{"num_hidden_layers": 13, "hidden_size": 256, "num_attention_heads": 4, "num_key_value_heads": 4, "head_dim": 64, "intermediate_size": 1024, "vocab_size": 11534, "hidden_act": "gelu", "norm": "layernorm", "norm_place": "pre", "norm_eps": 1e-05, "positions": "rope", "rope_theta": 10000.0, "rope_fraction": 0.25, "qk_norm": false, "attn_scale": 0.125, "bias": "all", "tie_word_embeddings": false, "parallel_block": true, "init": "uniform", "init_std_qkv": 0.0171, "init_std_o": 0.00336, "init_std_up": 0.0171, "init_std_down": 0.00336, "optimizer": "adam_variant", "learning_rate": 0.0012, "beta1": 0.9, "beta2": 0.98, "weight_decay": 0.18, "lr_head": 0.0075, "warmup_steps": 430, "schedule": "wsd", "decay_fraction": 0.542, "decay_shape": "linear", "final_lr_fraction": 0.05, "batch_tokens": 65536, "max_seq_len": 512, "doc_mask": true, "train_tokens": 450000000, "max_steps": 6867, "dataset": "wikipedia_en"}
Each number is 128 + 32 x the weight over its row's rms, rounded and kept within 0 to 255. Layers, rows and columns count from 0. Numbers have three digits each. The size before them is the row's rms in percent of the matrix's.

# k: layer 9 attention key, 256x256, rms 0.0359, rows 46-81, columns 0-63
# q: layer 9 attention query, 256x256, rms 0.0355, rows 47-82, columns 0-63
# v: layer 9 attention value, 256x256, rms 0.0473, rows 0-63, columns 0-63
# o: layer 9 attention output (transposed), 256x256, rms 0.0502, rows 0-63, columns 0-63
k46 107:127111101025147095130071118086138125131173148184075172203101107124191062139123167100171090115121139133138163070147146136086130142088147160128119112135134127129123147105129126086171107121100167
q47 107:170163153111118134150041107125115093056166116168144048103123124071168143141149138139123197151148141166112196155172123114080077132115093103115154079104104076173128099128086106087180141134085172
k47 113:082158129133123145113116123139149070128142076124185098147129142092085138141083093128098133119113146103119133165159127157142124142120126144108155101086124071215089179127089103084123105134125162
q48 101:101141146141128132150126122122146120160114131112108116138156076138122145139149127115145160147145110104179101069204138144091170136133143084158177119108114127122099079131136153132174070120110136
k48 100:120097161156169149194100097145109094135119157061198098163112134158143139131122096122128142126127127093166161093142098096127145149173120171164141144118143144095160135147133144199127114159145093
q49 112:163170126167139168106108120110144171132151134147083185145186090116107103079127106164144090170113138128095124101148136115087112041157175095119146131086116146131112092072122085115148159099108115
k49 109:118202162255154181156169132127160112119171146123075108156127114128154120129140095141158095137132159095102145127111113103077118113111129124095112117106137108127129135143120144098108131143084079
q50 098:138158129097169133104065093096122137165164134133115113152144086157125074094160093149172077181187108117062160129176167123098145117162097057118115181103157137067070111028118176071115116153153159
k50 101:151081144126153121101159141153134125137122122160195122067148086136147091129146118108092119154173113087084145117158162118071126124165108155102178114141160159133128151103136113178182152165124167
q51 113:140134124153128150194093108110149148093167090195149164123186092146168072123098146109123089137158141143108146059192113066093201075070094135134104156134071131099086121116098087141105118073080165
k51 112:105139135196121135181169136126164152131127113166135124189112136139129107162116084087099138182128123205097142086150135066140145138109161153135132121081090132161092132140128149113124127113108112
q52 103:162123163152160108137098129118119109150116144110091130106133156124062128132130134121061089130126118165124097203068165132133165115176108195113114153154167131139105126153122054090069096191123100
k52 104:140126154100181105070149136162120084126123121181121114147109128108126174126112147130060163197074090077123064142133116107149160096130078090125187089137135170105136107120084101088157119130159138
q53 103:125161168148087159082120161119173144155144139160141176116088100166065169109124158169085130114163168112111144089094167082133147099143153110197117112084114139089140152086156109105175152173177135
k53 103:112110139234114168093097118132175062159189139195133073146084141157146119130089086108098168150088174089153052029124123159149102125126117143138103112091090163111169149115115102188136161142144115
q54 102:114121192106109150135161145198209110066121119125112129057097126087210146111143103110117138170121174103109132060106107167167087097145155124147153139186127148075139168082166178135095189117155117
k54 102:132129101112113137097126141125188134116121095136063105108155046154165164105199110130135118127145082089125131083138128196085109134100182138156121166196142103096140104127129116136114122152108163
q55 099:138143074077134152177112095122164154159154133116140122084105129117142120094090156163125149123138152176112190192153155099148134094140117072169097125096147118129136124141135150109105160085145064
k55 099:113114125117094186186118171096194161159113154136123143113177106111092132056203143102179181148138121156126148126135163162163105118193145136151103089131139103146073132078144107095141133128101145
q56 099:068158118092127122104139146089111163173096114158188133152111095098164141147153146106126135153153062102127127144152157100086164108100099121090169147113102097181123158115126113054117074180155063
k56 101:111143148099128154143099149150156047110140133154132150092107109157106094162097180153155117114108091159133089130102073087108142114152109127136125163192183098047161153160156117120087058130139150
q57 095:083132159120087111112126136087157080108119128155135146133162183103132117050167127177132186131116089175117146097144105096160111122121108152148153158113160136104148155073129131164060091164132095
k57 094:132105136197077075140110153174141104139088156175107114124118164120120094125153113096098159078124071105139109086153179153158136181170145138171167097162158116131080116100153150148130148129132099
q58 111:146151138122122083123134087123167057126079093151191127088097142177127124122091118168156080074155138165142135137134130111124151224192150097119144110197134132101128125136115149147137153141139103
k58 111:155112127116106111127149125110099091141112117189141131109108128103138148126098160134151090076114159088115134074196170131122154148183143116196084063222093140111109061087138155152158118093142111
q59 117:089171141125095106166102126119128098166128199210161087100127124163125182128118109135112119124077101131092117097093116128168154148121146117133181135096139119100143124096148114167102074176131081
k59 114:077119160106136094131071199156155100156140158171127125123083117097135114104086185138089092145125111147105087092088137122199154147110096145150170116122096116079122138128190167086148117122152072
q60 103:108102096101145113114095125118101111071110114115093102193083144146128124154097147159092162127123186109149131147144089160122106110151139153142188166145120073105105130126131132136053091153161112
k60 104:171074113091104123082092156104110202130169116127089132158179102162169133098111150146136116121173130150074057121163109126136091111217199101134138100197142117122131129103112156137141107096134121
q61 107:173104133166107148144128084095149130166144085179157127152109114051109144134117140140113148132050162090169089154142099127141083100150067117107087129114107116131133097088093118164138162115111136
k61 109:131118175174117134140198092118111147129105073061124127170123139120068129138106136132112198141146143162102083127145123161168118128167145083099124125151145106130083201109127159129072140119102104
q62 118:091197131128161102193119136142132136141214205117101141136125163146130125075100139095129087153140087137115085097121109113166161164153162167146128157155134062155156149111120077105130085167147107
k62 118:117191157091134087150104098122105091076116153106147127150071145136181127128121109093087102177103136190132089072204124067165139181070174149158135099145135084135117122162127112091116135151104060
q63 106:145148190129152074120213165122139148149130149156066133143113166126098084104098117141131091140119127134100104123123134111146149163119111174146183190166153159111134088127102148095089096138062119
k63 108:117156127131152079135202128110092147109114106189108091149044148126142120158124100097097125131115100162121136143129136052138125215119121166094140097106169171153114079141159133101133143190110106
v0 100:121175095131114134129069081133145105136151114141095124149112139106146128068109125160151169159167121111129145155127146210115126106129104182125136141090076131127093091213073193157102140140080151
o0 098:168084180129134117117090177164161095148138151088098101135153130141119171140090181100095078128106082140133083143111129142133150182118182124149090126093107185125126164076203145106128106153200091
v1 106:138119120133113137067095124111134146116094172088100087086129085108118155154157118130180147134152165130108123139075133152121162091113110078128151097180103133143098132085134155077069062096152071
o1 107:171138107141130071144182092121161126125142133139138127132081125123117118082088156083086105111114143095146095106139144148125114134101156139124171153105154165112157111207068123134146108096131076
v2 100:099107093117120097173137111169153122138194136151102114157077125150141104113193154211093168087197054150196123179165119157156041170141109157138149184137133103070089136174152161128124172150174142
o2 099:047112133157142157092090225096087156133116136093161171135147169096155085126096159138089077160148090087142109084140129146129155082115098099126125136087106177102140125093126167145149110163136099
v3 100:165107115137178127147144154123132095103211150149131169168149122123103074084127134151141174140170109116152183150221141138100131133115108116089095133144140067161111137106080139183150142098057160
o3 106:073107162127146157111078175147132109136149137127175094123152129127110145128100183132142148139080156157119108162102116143137188151109103108193088074126130156120108140189163157105148068121171136
v4 106:136101101126164070091178137133051123179146125112076109055127092086095125174138065107122132152139194144177100133154137122124093154088137087161108195137093150155093136156088120103113093106090127
o4 109:109182184137103143114090138106107135114069123200117197175203122187147167139112148160195092110110111095127132107179159129103176112120165129178138132161116146106122158129101157099087104133110094
v5 098:122116143140150165139093175124166172169111137130118121137095091106151143093092130142049174107089086135150134058105116143156135156119143105121078162172130156165141091058145119057117062142148121
o5 096:176093133055146116192161095156147133067146170131113104102131174215161128154149117137182161177152126186160160145151122113154104113108077120145166124119097067085154180185104144205156149068127113
v6 110:143115126116115159123120066115124182158115123161160077080108075108117095163070136187093146065148090123198123129098133147134137149111071113091134167089143182190091093164128095141094191160156149
o6 114:162122147124135096134138148133115149131112150082186184141193121165121127156128074048180115136151099101057142078127195100156134122128166156127108041195136121139148156105096115135163094138101059
v7 092:124132147126112128123177049130150118145147105129114116135151106133155104121176146157095113112176166169176124109093108112132114109106133074181148133169117087148093140129164120153020128097178171
o7 091:109091133185134088125106092156139132150144209155118145148125176141109132108121101097113105135156088044101117114163216115160138132115096108128104142124181214147114169096073112098174102156133103
v8 101:124154123139149105076102122159146082143112099135091154149100075122122116166151095105161158182115163149191127126075139110095162078131165062144130111123110195076170086136094154087096080124146119
o8 102:194128102101140121129125092133064112101097135100111142069107102113146148146119084137134106123148133102140102168120173182140090167141156158123125171130105120182090171199140167127137106112072122
v9 100:166106138150140184142168219124090105091129153114117163130132062017083128133133142139080186130168131130099112105137111149151164083116120152109123082163110095102128149100174085132174060106091124
o9 100:129149124120138129176181107127165100085169159129124078170126121140167148113137177133133112109150166113185111110180104096114082132166169142132151058113195120123105157130149120138119135124096144
v10 103:117083160122100162119150117096163170122101169115149184124109093151092138119183113110130134122177152123025137110161078099120122127127195125158137113148139139162195175098190120168095125075117147
o10 106:128133091205179109170207143141109070058147115091169080139065173117181125094186137160140121096126137087135120103119096130143107127169084150087197141129140092092130086147060091137164159129089116
v11 096:122099133126146150127163163122114181109082128107125139106095091108069137140096098095158122120074174134140156073127092109143151134115137103125111151144180147132164112081113090129133076171122127
o11 099:158115123119141121131188116142104140112157077091159155115134102142121146103165112136105139170091115090157157125170168096147106130115133130129134098128122057095115152132104081106171162147069104
v12 112:148095110132130091148149209156082139101154112125155163119147127127119141082176165105140156102111142146107106137152109144183090188126089089084079162073127038180088132125136125138129166117117152
o12 109:067126127120156173111060106110183132151144122174081123193163129143115130118106167148184159114124155150108144099169112125114181085126132117152152081178145178100075122066173126091118099126113155
v13 104:104126136135128138134146090185098165156104131148112169138079133115122040140143163148104133162101113108134153093125085099114123164111137123108130082117116075205147114152153134153040096111143148
o13 102:114109115107178162117144159108146147134119124109170108090161141080207121141197153121146168149114111112144122131147105154169143138150115158109105153128096127098073133121097101070131150173129118
v14 111:090119179130106057105127094188140100145165055132140114116153150152122153158121138157108111154211121111095099119094111150076086119083104101120105127172107160103117157143138121099167110097169163
o14 112:154149129037063098134108088087101155174066154150143143097123080041118112124126146129136122081144150151151113112103178175126174153125117101091152170132144121146144088119119105176129096168139102
v15 108:118119099126142120126089152114090131174177142121120147145114083190108132090137104180079088161149143129129126099124150135093165110115170134149089157173112163141140149127071117114172131119179123
o15 109:131114111149070109161128094100124158108061144171148129084170107142133143182063109074144120160144141175169160170051161158105098081155091090111161087124099167168118159218148154191095090165074125
v16 103:117120141133078133087161088136199150153140161142090083068111132075157174144105181081104190034150127143151102169127099169115128115136147082188157129124107211137108124094136150118126111183173077
o16 106:169126116050163091177076111141141117107129113090102108163055153114128105095144099108134047154121123107125125082163115116101088152153188138113101140148147079126178116176089081151165180130128070
v17 103:103133122105141093110048089129083170066131105146135160127168122185145098150101150109123138116163106144132121108151133149095126084109116144152172119098138154143156147143149090106129103072153134
o17 106:091171139153110125119197113149154099183134144168172151100120093151151147120166135100128077157103122107098105094090173158126128159179105114101095166172139139148160112100116109150159156143099146
v18 098:123160138134138172129069139158167113173101117122171082128152158130109124218055139114113137163095082105171126102118128122136125132106084115082076103167137155086088183155133130081139164161134134
o18 096:112104142100170130121156151190130127139152159087091160103121132174100208152122110160168120122135115236061135113109141123123140153145139142153143139129143091122172120071116049139110079111165140
v19 106:095058124126143126133157105155122134181109130135100142174136133115137104111143127170095155166172078131057101176160120125127113145125108069142132143147076131158152164099123183091115065105162102
o19 108:122114133129107128142079132152145142124148130141164118128103187107168107129154179122138172116116103116156079141088181184119132192089107133137162139150153122119128077170124216174131108076124131
v20 102:135112118129094058138129138132085066083140145110180159101175160098184171162099069076151156096179135121141129117147142112112090157113134150130161162141124092116100145119115147182150072161068124
o20 101:096194174083146207092137128112148112128129029187150098162106109093042133093135163149134095058172147146116083086107088140093134080121152102148123089118163147067134122086155078119154177149163172
v21 103:105165132132126115118136084174151156158105098112081075171106199173139158145147101162091168138135180087117101060105143143133056123087141164093068133145140166107191167136125133113144147137133093
o21 105:106109135136150094135124172115118167158136100098149149122094109167163085134171175152139102156141114184133155167127130108104150165159072116141188142106167087137129114191108124157088123061127137
v22 097:142194129128143099150180156090165140062192124145082171130136115088127098084157110144142138159183103158124113117174096184184123142114118100101151162197135065073077191124107153164122101098115162
o22 098:097124157150168116110153129133102109142090122140102138161079148152121192105075095086129136118123144096128110131155167107090204080105112111167095115109126173123100165140111150130058091176106159
v23 108:164126099131104126117153093097098104146091118124160076084088167138102099144176071173175135119087199149117099086128136099178187123158116124115176171153144154113124097139202081095154105187106139
o23 107:159128133180158184098146131149123074087175134099094178225158093182136084126099106111117142091153114054094149146176139102141107105100149178125119071154179129091144141051094113121066157125100122
v24 110:109070141124100122094178164168163124138138154113145142121086132186113187115186132143107158163146199101030109098101078138139093142115226128181134060153108132103161139148090129105139098138158135
o24 111:094115104182143134151145119041100086130114105122101085171079147088169086119202179206144124114106119132161132152165139122131115151147097135115163153088142083155086145125151083112147126101062122
v25 103:131166088136162128169172108139062130110130106117119184135186097075157145148105119074130132141133169129171148109136140147147123072187143105149132189092073120145109137140121089090180140162162143
o25 104:142164141085133132054113108147154114127106111126131134180101090095078160153081105114153103133116126079130129107137155124140092159092132116158141064157131173130099151059152094078150104209129091
v26 092:139130144137114120172135105165111109147172116146144145124081139112145085122111100167108051146111142159085107093147138097108070155144095175121128152081117135147135136129089091180108157148124177
o26 088:097069104149114187141082164072136130129057107119150152129176170147102086186184149122086159119128091119134087124148152096182106135117112124104107150144112157125109072090132201082138117139129161
v27 103:140158092125132047090114099145134097105169157132142132065161119134132106103172174141110095072102135144068146107141102150057093116151146109100133074119161122181191107060244090127100126100144198
o27 105:090134105112100151158146098148135120150121163083178126124143094157184117148158120105133158160107122089095125155117084093228122178136105141063106161178123183156186124173076125077111157068097098
v28 103:115100185138166108136152178141063110111150138138133138143069121070093125079114111141095177164142140122120119093099129137175160122161111125099144164142128065111097186119141117161160124065067149
o28 102:075122124114172193113126098123162098084156109122129117154129096102151122165108163135136116131122131150117170103173169141111096138093079107212136065139169112112112127095146108112098122170174133
v29 104:129132106129105151134113141131194175130088087124141107119102142153133125154106178128136132124107071105152168218138135129151151114126125114105153144118155106083154119151191162140133189135106129
o29 103:119151117133179122128143145175107077115182115075155116067089136089190170087138092095086163162163124117069125096029071151119111152197099173141141106155156114148107128098120061127116120137145122
v30 102:120091111133166181110117178098149104095123218116133106177165121077051141098188057138166184126163188140158146117128124147163185078130188104109162157122127185081119174126046108109141118129118090
o30 101:148128166178149084140091079099135133087181156224127131150145114155104129125075135115146093093122106142156102132161150100135096090103147117126136113063120113133102149180163219147124113095135172
v31 104:142143132130117121110090122117188175098081108102093091146199117167169114114090140079140085115113120124113159114147184116065111110135113147167143086087162183095227067146093157155151143109122073
o31 104:130140125081095117134111124207083114152105101137167144076094072053163158112127104133070168178132161140171142150032122156122093176152163126118086164141129097159145156160178109114136142117151160
v32 099:167114104149135155136048132105192132138131150118095186151136069073112139144115125151099169143130124104110139123130131105101204067067155077096062065154109141085075168115121150092113075065074052
o32 100:154157151115104081163177096133117144133169188156112066084131131158178157082121180081134104093110149136106127137072088152151091149162151096184142100101220101141128130193149167104134092126159137
v33 111:120080134136090120104094179124160072141182194143145157125134092093104159087163132129114164149155139137086102111096122169102140189080125108116103096145154123156144144149120138121149151097118129
o33 112:128111158171119076197123096121134186126131165188088097112184146155114120091128125142122121069100143151114138163092123128151162168149146110151140145123125152130107121154166157166103142073126147
v34 107:116108103130076083111188113144078140112104137130094139107137116141114125110070117110107156166192127115156098160156128134111151120119120111089115159060128143123087115172144147142085086068130100
o34 112:084141124167129141164086173091120150123097111121152157149150117166123160158185142126164122093138118076092107095132146173145164152116155123183178103118121093067134120041162157133148146142129116
v35 105:137102145132177163133134080084134141086137103118124072133153146185153143160111093179119161160109102107163137107102168077114177115147094157136159120148141104101194152154068105127147137098047116
o35 110:120109143087093114131127142186105132115118105112195158105122085073182073165164097149087114155144128166144131144103166150083104183136095083138106143127156091146138164133171133160103126078162158
v36 097:132131100134191123149098115153089173100159171108097182097111103087163139119110139079088172096058106107155125142081145105119179098132131067133144142163087079191096108137123110096116175100107144
o36 100:128140070148068102159135113094158159172145184135092084113136122208135097091111122156171134153124112090120157107139116107150134090119110122143118067145123104085126152115143201156143091159188054
v37 100:147135146120161148117124082116163122082131149155135190122141099133207068206110154135102096084183109113073128091181117156102162108100160144151104062168114148221062172094120100163088102133177156
o37 101:120098141147067081112185111131170128151109182112199062160116131143120157097147161083174148044070088064120092152159140053198155147140156124064134137130111133132119112187070090086202146163088092
v38 095:136195121131079094153110156152129085150095183112108130174157165090150126106137127116115133126095127114106149086106136102156108118141137155086086092175157152153183054119143137084171118178164103
o38 098:160122106132137137071153120122137211116182139134105095129120121160094103098105153105197146162131161131173180129090064137192115150126144153125120132089132158125085122169169098124118124089122133
v39 100:149179091143159154103169226098207055123112162108072140118094130069170147101151136120124175136118146137151135089074111132154196077111164072143146145107166096100129116096135146123059134109116111
o39 103:155102123189163060141086082127096151100178152162107115114127125168119142106082118099166151111103118086138157186166119150143170090149083114136170139088123136178074210174090177130118169077135121
v40 109:149166134124109117110150174154106134082073135095145106124162108131153122172048076087152098145084128130086126138164162102100069120107109208200078111175121092076130141168034154090166142135077122
o40 108:105094140078083176100140126161126171155070117168136126156103133129085199161134165157106166130168127105152103116072123133132145149117161132132150131125144171130128154132197085106133045128172160
v41 105:077175139115172137136134178112186142135108123160107118123117123108078093146172145115099150110139126142087142146121086099099103132134179088134135086093110122062147167135129141109045104151206098
o41 107:139154119132157121109143119129104141164165091117149192147074146122180162116135093114153170162119161158154083143157142152132139058131161126111152197057093082139171178209110121145136114085118138
v42 107:101058205120175091109080107164107143081128129123170141110123112080173108132087132052142096102088124142204111141112114123126090123137185127152224180094132185119196119085154123088123156126081150
o42 111:089157147091112113129136123098095108136108099181155126057133076141121084112107133106122133120135108126036123117129154141125117159129107087050064096129111095174147082121036142148150163192099133
v43 102:135097119130104111157068144045175138107145142141159076126158140178104165048135145180145127077157152128110113115079102175174131160102140146097104157125191189165160152155160141165095139144183078
o43 100:131118106183162102167102147131166146163130099097089141120117129173078146109115100081106118110121130207149143132109125098032121098115124096122165148102144098141151080110102109195134118094109168
v44 110:086138123134195067101138129135145135128106080099112134096162160209192174101107076102097139156136112103123125130151141105161143144064159125114112158127117136096138114125136126145133101149133053
o44 112:128179128153086078096111131146096181157162069148173160178101086107102123134154192129154125134139126163148147161086119194078126110140102069191188136105195077137158122139144100143165151092083087
v45 098:164152137140106111120137165099161115054077145121112146109133136048129151096159109138153191110126117127127138091128137132121149133099118106125147161159129135042139094148205150132128131141097147
o45 096:183158094132116106162142111139118148162166146155157151124101084131124077041056129127070110077158140079108109130105134135169165125132115159141148143080111094121102130110130147142111171154202126
v46 100:129135114136095159156143131106102182162176110176095107084129110186128124124132135117087062103096107133121115146174166170113106149127091210143108074094102141191161122088137079200130110143183100
o46 102:126086101169073159180074148154153155136088117099168154138183130116139174130187158127071156156074134167112168131124110100110088134186169127109136165174124140122127086140188150136136183118079085
v47 098:129155152133149093173104098115156127107147105117149129117149133114130156151101128112119116179203155087127147131119153161106177066124131178150148104145070199138119071146110162128101155165099121
o47 100:123149154169091144154100168157123077158140134122124155077112098111170163159179148136147142072121089172132121168091180112042072164109142103113124155055139096173161151093181110208125126132187067
v48 100:098105133122130148131166153088141153082158189166149064106128133113207163142115193175088178112172130144155146150129099130138058182165114136123116104119116116083116148137153137125081136136124074
o48 102:084115161176151127172107137125140118159122103023166163163114159145177147166156115114137154101124126155112145125124146112081144100105142192137142103134118132111144179114120171140131117150148145
v49 098:112136154137124147143136128104178129122120169150104155122149096102074159075138162121129097124127137099124188104176115127137067166166158152115084127100121180096201145091162144130168166142130122
o49 102:098145124117168096153148171181100117142187066116185127138106161097136166147146117197141133199069079172100135159174058128095118169072093143153182177105106082147156122142147103142155121107125126
v50 096:101121103119161102169111073148105162103137124140096174141140077119110082144149098116048117132186091109146134145131134118075107143129164131193163138105114146152133100140049107121110167124153125
o50 098:126168113140091118120166163071060138169095141148220128090104140098169121137103092087168111108128092114128102145103139161130117118159137102072131107097103116131167128168162155146159104192099083
v51 106:119155160123135088128158094108186131078151109100169137109153106113116159101120104114122106133115184138052125119144150118130062099105087167218125148109116130129184174111100120220155180131095138
o51 108:104168082178146131129135147118114087132153105190133183158101162128114153094139133135145115131156096109142096164113146155064165122140148067110137133107166162106171074083152096104134099145181098
v52 104:108088140130120173098072119122123093129073090137100161116128105103105094176109112150110118102159137116176139092120144111111179147127131084098108153082149192093116136129076093126095089087188121
o52 102:160170162084108049140167135145127198116133088177212136095162097133143166076169105101122098101123137114136084141089126186169097123119140111141173134122099115162149098121127152163123130100068125
v53 102:168110107144086076087107103127111093189081074128120082108105082105157099180061095167090079144132133104076127147091162161109171134101135094111080120136175155162203085119184103115162115135162121
o53 102:180154123092107156145182070131109133130112101137211146070178099145153155143175105079144165126149108093146111157109096139088163153149150179082154116128130048130127100146082081146088165140113066
v54 107:107086162130079122100134184131183085131135129163159058097140122127094181155184151111125169132167181136145100135108083121155195090092107123092165104175130160150085172119189115140093109125117047
o54 107:105111107165174065195122077116098095117133205121114156152085096145132101095091090109096076086095147124111144141154166157079109101165162106155123149097191085126141111141084066124112161079138149
v55 095:180124097119181116185111106116155181176112109116129063140113155122133092088175170163142124095183096144076138122105161073132094090113107102139084114166066111095111116121151182103107150071148159
o55 098:093104083126104154111127192162132096136091155119119154104145152157181097161082118130124179163144177114154125107089141176105147098144106128167134178110180101118145172187138187089183063137200126
v56 102:145084133138135092137206126141122126137111098131139130086132070109135103110080131160119105150187157141082141100123138153119147120111106135188138150125113206194173097110109075173148070096090098
o56 100:115127126122079127119155144103103136091099096142166114152153113166125150125208118113126111098133127038172098122112169147055113156101122130145105134123161116132083129040148147110162143155132099
v57 097:110117147124080059103137165107116143123151185134164072131113108077120153139110115146116136120149082134163147162124109189192137170134145142149173068160184108164180174141123158129109077164158111
o57 094:119098154150143189149135070115137157095113048147153143127113134102174148154153135109115100168156138182159139086129151084040096104087160140090098138099071114112099113159104076144086186131106080
v58 100:098097117124166112148149157155146135149102075115115161108138118133103147113145131121116065189225155100101126111089102153085106174114131102136109152164130187174096105107138106201110073114159070
o58 100:130123121115130126151126118057071121125107117087144089126098100072126150189114118144104126069094112137196153166156154129112080138168133089192155150114114057108119107153095140110150167130109124
v59 108:104135148100115154112121066066177146132123147102192072125198193140082144129145153136101076114150094116109117160122149097090138087139152135171183109119161184105181135166180140125150206167160128
o59 109:062134139127116093145105151139087160130176129139102140129089118150141078104087111152153118184172154128142214128134115114123123160127135080142088200109120095146178107128087102153124105096154131
v60 101:171101136129140131143152141115101130117146139164086151113110073094108088138172091098129123113162152137127093107126130157198111105120151091169114181098106109167095127105111119119098089048128149
o60 104:093160155112132180140149073117133074091080138171115135136163172176185170115114091125158104151082129112098114112171172092106138116119112118148115106109150115108148143132136180123087160122147158
v61 095:132106079143143113105091101120073117121139143078111153167163130124128125138153072099154078118163138106131131179099152149111142108159166145198201172145128120103159155142043154097145141160142114
o61 094:134156162091148138104132135162146122155103085144163103088086071106132171099096136128112117138121101082176080110117106110098117159100135125087123135127145195146096099101162131153121054153127126
v62 100:092094146126078125115094135127132100187141094165187123096115103121100129106115155112125080113158066117139142154149108104109122174150137117098130112063151137140135086155149167179157071179149122
o62 100:138172157070128152152137101097074180130121027140124107111164170149122146087117106121114135138046195197133145112097084140139156156147125137123120163109062073104155097149130076112141201081096136
v63 109:139136082137069112155135123168086103156168140127075138096153140149094140093147158123154129105101191147145140155144097122176077152139125172146123110102173169166135090098094120124146088123150096
o63 111:160107101148110214150009117143134134130119144154096116144151118134113139156157146115110099166125081154116106119148135129114095122129163147055103109149087126159096127136201159127080153170073130
q64 065:127135108142126166153098142072151088177092088193075123098134164167147139185164112147171160144082072146095154128111093130103108111145116123153156136110137094136133117186134138122135240155134192
k64 082:116147121155075148124145099176095115116112158070154133161124110125111111095113141118092145105186116119112128077139151124131139118081068157133117111138142137133169121090122075137147098164150078
q65 077:104095133066150119117136159119176121160080118140109106130072138135184134082138058147157128128128138122094120094141089137064168135127120114122138111078159132137062132117169173134161090149128086
k65 075:127114198092167071103092128101169085131204145192099092119045122086134149127109151063165137183085133167123095153088079133150145095145127116107178156104116164146113130127105195134107069158109217
q66 078:177155070177144129166090122072084132146138173157063041172142146148104112132122140110141113110160114091161079092213192118182151093156123111128112112100106132141147129083102117098127132099108173
k66 089:153089051171125184092169127054103157114070107123125183093163150107083085174131097192108078125134142128107147122069155117126167154064078146162117063125105122117079091083130119128149149180150026
q67 060:131089156167093121181159145144113143121119098113149117132098087151151115090163140136139127138183091063083118106132205170119088073166215141147072123150129112121142109126141133072153096106140168
k67 119:103152090201150151129144133102102173128135129167164175091127159136100086126142096161106060143115156086153144121102108107120148155156112155121121125131118101115115126112118148094161163150126053
q68 113:085051127199110151155182162110124196128132128165091114100104140091096141154172139117116109149162121072135130122105183106080110108216138075150069104152146141137097126134084192091109097124161147
k68 081:108142142180119145189153136151137142115116105132140144142119165147098069177108137151077109117189135130132187146161131147101164115182118066137127144151161132105118102143166126124105144063108092
q69 084:139116164168138080132080154155091177090131141130097054166166132156114059148104079126083093099159114114147072148206077086196178150166091114107113111153153137151115124118137139141082116099099153
k69 126:155104134026142136076115124144158101132143181044098131163087084154153166179138104114199145081103085138095126116107110128130139126077154110110146114136106136159156114159143091122110144175151128
q70 106:115107134119148110108159181117103150129139180125123062124170164108110143087105133115139123102122089114117101146138151152133124166125060100128097097136154078147166188096140134061221077141200143
k70 101:071076148239121090100096112148116109076135136086141107121124157116124110149123156078123161156125150115139082123137171142155083141174101151121127161089105112128124126133118128101139097139163115
q71 110:069125152078175103123124116124168107115089063174116149104149128130098151097148108176139151192108083149105154068087150098083101172128106123096189119098140120120096168083116095133160155146196053
k71 106:158169175157187116155157100135109132122150073141126121150127119098108088133085132091141139161155146114157164077141130124115134119138110150087094085137157101107128119152120102088139104056145142
q72 096:110151175117096134103108168108204133112150115142102137083094139095145090118172072141174182124123104128171099135110080124101131114125120092189130118183131134102051123099110185091174161087096084
k72 070:112109098144185093122172122148117113090183069131118126149124132139109110162162146149185087145074236113101087127141113131126148110184112197085174107126138137155096105116102184127115152106167165
q73 080:144193137121139112128130109086104161165151134051101178141171150147144110135162177107162104149138089133102091103130155108107127084119170118119183176180111099135175091168128082166077154113122189
k73 074:126166120092088121072111116211163098085103113093090109137049119171152168147155150120113171143139138123101117164146143124136101112087150083091148159121107147141161119124146117111133123124113175
q74 097:152064069167116154151125161122149166095092122211087107133128120106056129159091129131096132119131161100147186138155143093125123134151070091187059050114128157133049140108140160063144154054160125
k74 086:131120132201144076163165122093112190127139152134151124068177117121094120132137105142060078103106102119164163157088148118129092191145067166109142100116147130115121127132115165136116109184168063
q75 113:111071069180101173169153166100153191132140114182116110134139155109061102154121136131135121134156134067158138140158149095101113104196136061145043108113133144129071119126105199077106115091132162
k75 069:107085110180155118159124135112136113103103140092099130114104126125106077152115135145057103077131131133144163186159158085125166219146100153136178070128128119109098095099169142114147065160097125
q76 089:150200088113160119101080123108102119114122159183185103163185125156138115170039121120126117108059170169130132160148069140167132164095101151112163114087156089159129155139139115142142152091083190
k76 149:181107158065095105104127099153117083089114127077130155158137102124152203118120129144139166125135150147088111138159163168131118062105138133116135136154151178134133116140151086179109144134102121
q77 104:137184172015128147058108086154175064110143043081121119124160115097165110080156104139133147144139146163125147132149112144148114151073105165141142164138148119148137134092157065117108139144141083
k77 095:132106199046148103116109159122132124151125133107127097157155056158137166106159121104146149142137103091142069126085149165153102119193145159125102146100120092083111165122079158111159136145107138
q78 095:096099146083143109212132163131144111146110149097115098141138098131160127088162065118125172101104121101131125120057111084081204128137059149135169109096122085130096103137145172074148181122153066
k78 099:111130179033136108108090135134124091120171118176170128174110164124139124073106133096123143173118121096170123087152077090155159077101137125154132124054131131084120123069115211101188135072113205
q79 094:114078121108087106118102080134132089183084157108137200067094110114100110171139114150084103120158166144144124184115136199138144089096094092162161157183053148131106127118070092162123110166148127
k79 096:120046110095129131141099096155170067163127137174169147104122102161095106151138131143114137112147106175158164167135086163086122114135068066103146102126150155146081088112135140146140111113113109
q80 107:104120116096195142148128128158116097170089122110114113153093053164170105196151135155161106177117173100116146079155166079120122179118101106119136091131164116100097121068085153095128182091076106
k80 107:168148123195192149077078107122144129116111110159128091121157107178138128124088131094144165149166112161154177133142129155085088210125142157123127138100083155114124111183077176146163093100133190
q81 093:183105122135112117145146154172109080111035176131120158130191173117134191108123132109111191122138136111168106153177178095141141134106157169089117121081121148175111078170123108087135102152075128
k81 091:124135085138077134125124113129144098111115199102130166110125104136130121171175111154122158142174110160206128150148097148123199099108072141101119153176101114187155079076114111062113114122147140
q82 099:076109155129162186168175099135106072133084162116137108084186023145128126149065101145126120115137095154148110138132100164131112116163054169154174140182111093119120149148109124147074079133064118